{"num_hidden_layers": 10, "hidden_size": 64, "num_attention_heads": 1, "num_key_value_heads": 1, "head_dim": 64, "intermediate_size": 192, "vocab_size": 1024, "hidden_act": "geglu", "norm": "rmsnorm", "norm_place": "pre", "norm_eps": 1e-05, "positions": "rope", "rope_theta": 500000.0, "rope_fraction": 1.0, "qk_norm": false, "attn_scale": 0.125, "bias": "none", "tie_word_embeddings": true, "parallel_block": false, "init": "trunc", "init_std_qkv": 0.0588, "init_std_o": 0.0588, "init_std_up": 0.0588, "init_std_down": 0.0, "optimizer": "muon_variant", "learning_rate": 0.00689, "lr_mult_o": 0.886, "lr_mult_down": 1.5, "beta1": 0.95, "lr_head": 0.00714, "warmup_steps": 200, "schedule": "wsd", "decay_fraction": 0.873, "decay_shape": "linear", "final_lr_fraction": 0.0, "batch_tokens": [16384, 32768, 65536], "max_seq_len": 1024, "doc_mask": true, "train_tokens": 137600000, "max_steps": 3940, "dataset": "wikipedia_en"}
Each number is 128 + 32 x the weight over its row's rms, rounded and kept within 0 to 255. Layers, rows and columns count from 0. Numbers have three digits each. The size before them is the row's rms in percent of the matrix's.

# gate: layer 3 MLP gate, 192x64, rms 0.213, rows 185-191, columns 32-63
# up: layer 3 MLP up, 192x64, rms 0.217, rows 185-191, columns 32-63
# down: layer 3 MLP down (transposed), 192x64, rms 0.0968, rows 185-191, columns 32-63
gate185 102:086153152103187076159156141065128106073118094143128053118112144120085150169100157199174116141147
up185 102:111108162113109172116123190128103102134166165092131102137162119159048095087160114084167117130137
down185 103:158135093119139073102197085147098108122144201117104159117150156149164145093137167105083093075140
gate186 101:101109116112093116110103117138075142103123148182154060086142185123129136076128185156092069120146
up186 099:131104124123164137113138102145135174121095121112106144167071062153102092065136156134093156091163
down186 107:188140133131146192140135105118101157107022114157122095160144191126153094173111112100172084168135
gate187 101:143135117128097094153107154067165090165113078104111116127086159097104180124079126097159138169144
up187 098:121158156123139125115180160057169133132114150160074144149139140091166078149139129118167109095047
down187 096:087116141110094070133122159149110141181117089161108141078151136139123101157172105150106149124148
gate188 097:149084131111151144132066118145052079104154145133159115107129112120122115152097116175176181135159
up188 104:085140127142180105077149153110119096072139117120168121139131158081119158165112099155119140157137
down188 105:143151084091090128154087108135065101122181098146101133132071096091151102116114097120089168097116
gate189 102:168162075143150084161128188122103111129145100148105119077161175094099125143127130146107166147174
up189 099:102144127083139110198057161163168091149115142144116111109136079107076171117110134075128154125061
down189 097:154075156138084116142171106106093089148081107179135104163175116175133103128097105160098113150137
gate190 098:158078162124136201119154116126158112196157152109122135124135109073139157120196173158232101133108
up190 077:104178055135145190104134054127102146100119143101181174156110122149143109112139107126124152141134
down190 094:131095134131091130139137168175098114085052118207107184136077154118146093155061104105089139082150
gate191 102:124139123111155117158118091090123163138149123079143168151165073141083129115135161149092105125144
up191 094:136123146129204112135124163168082081186155166179154111167154080150096131095168076085072117142175
down191 099:151117121107075129141083103092098161127150133089185174177136134146168136163101166129178139119081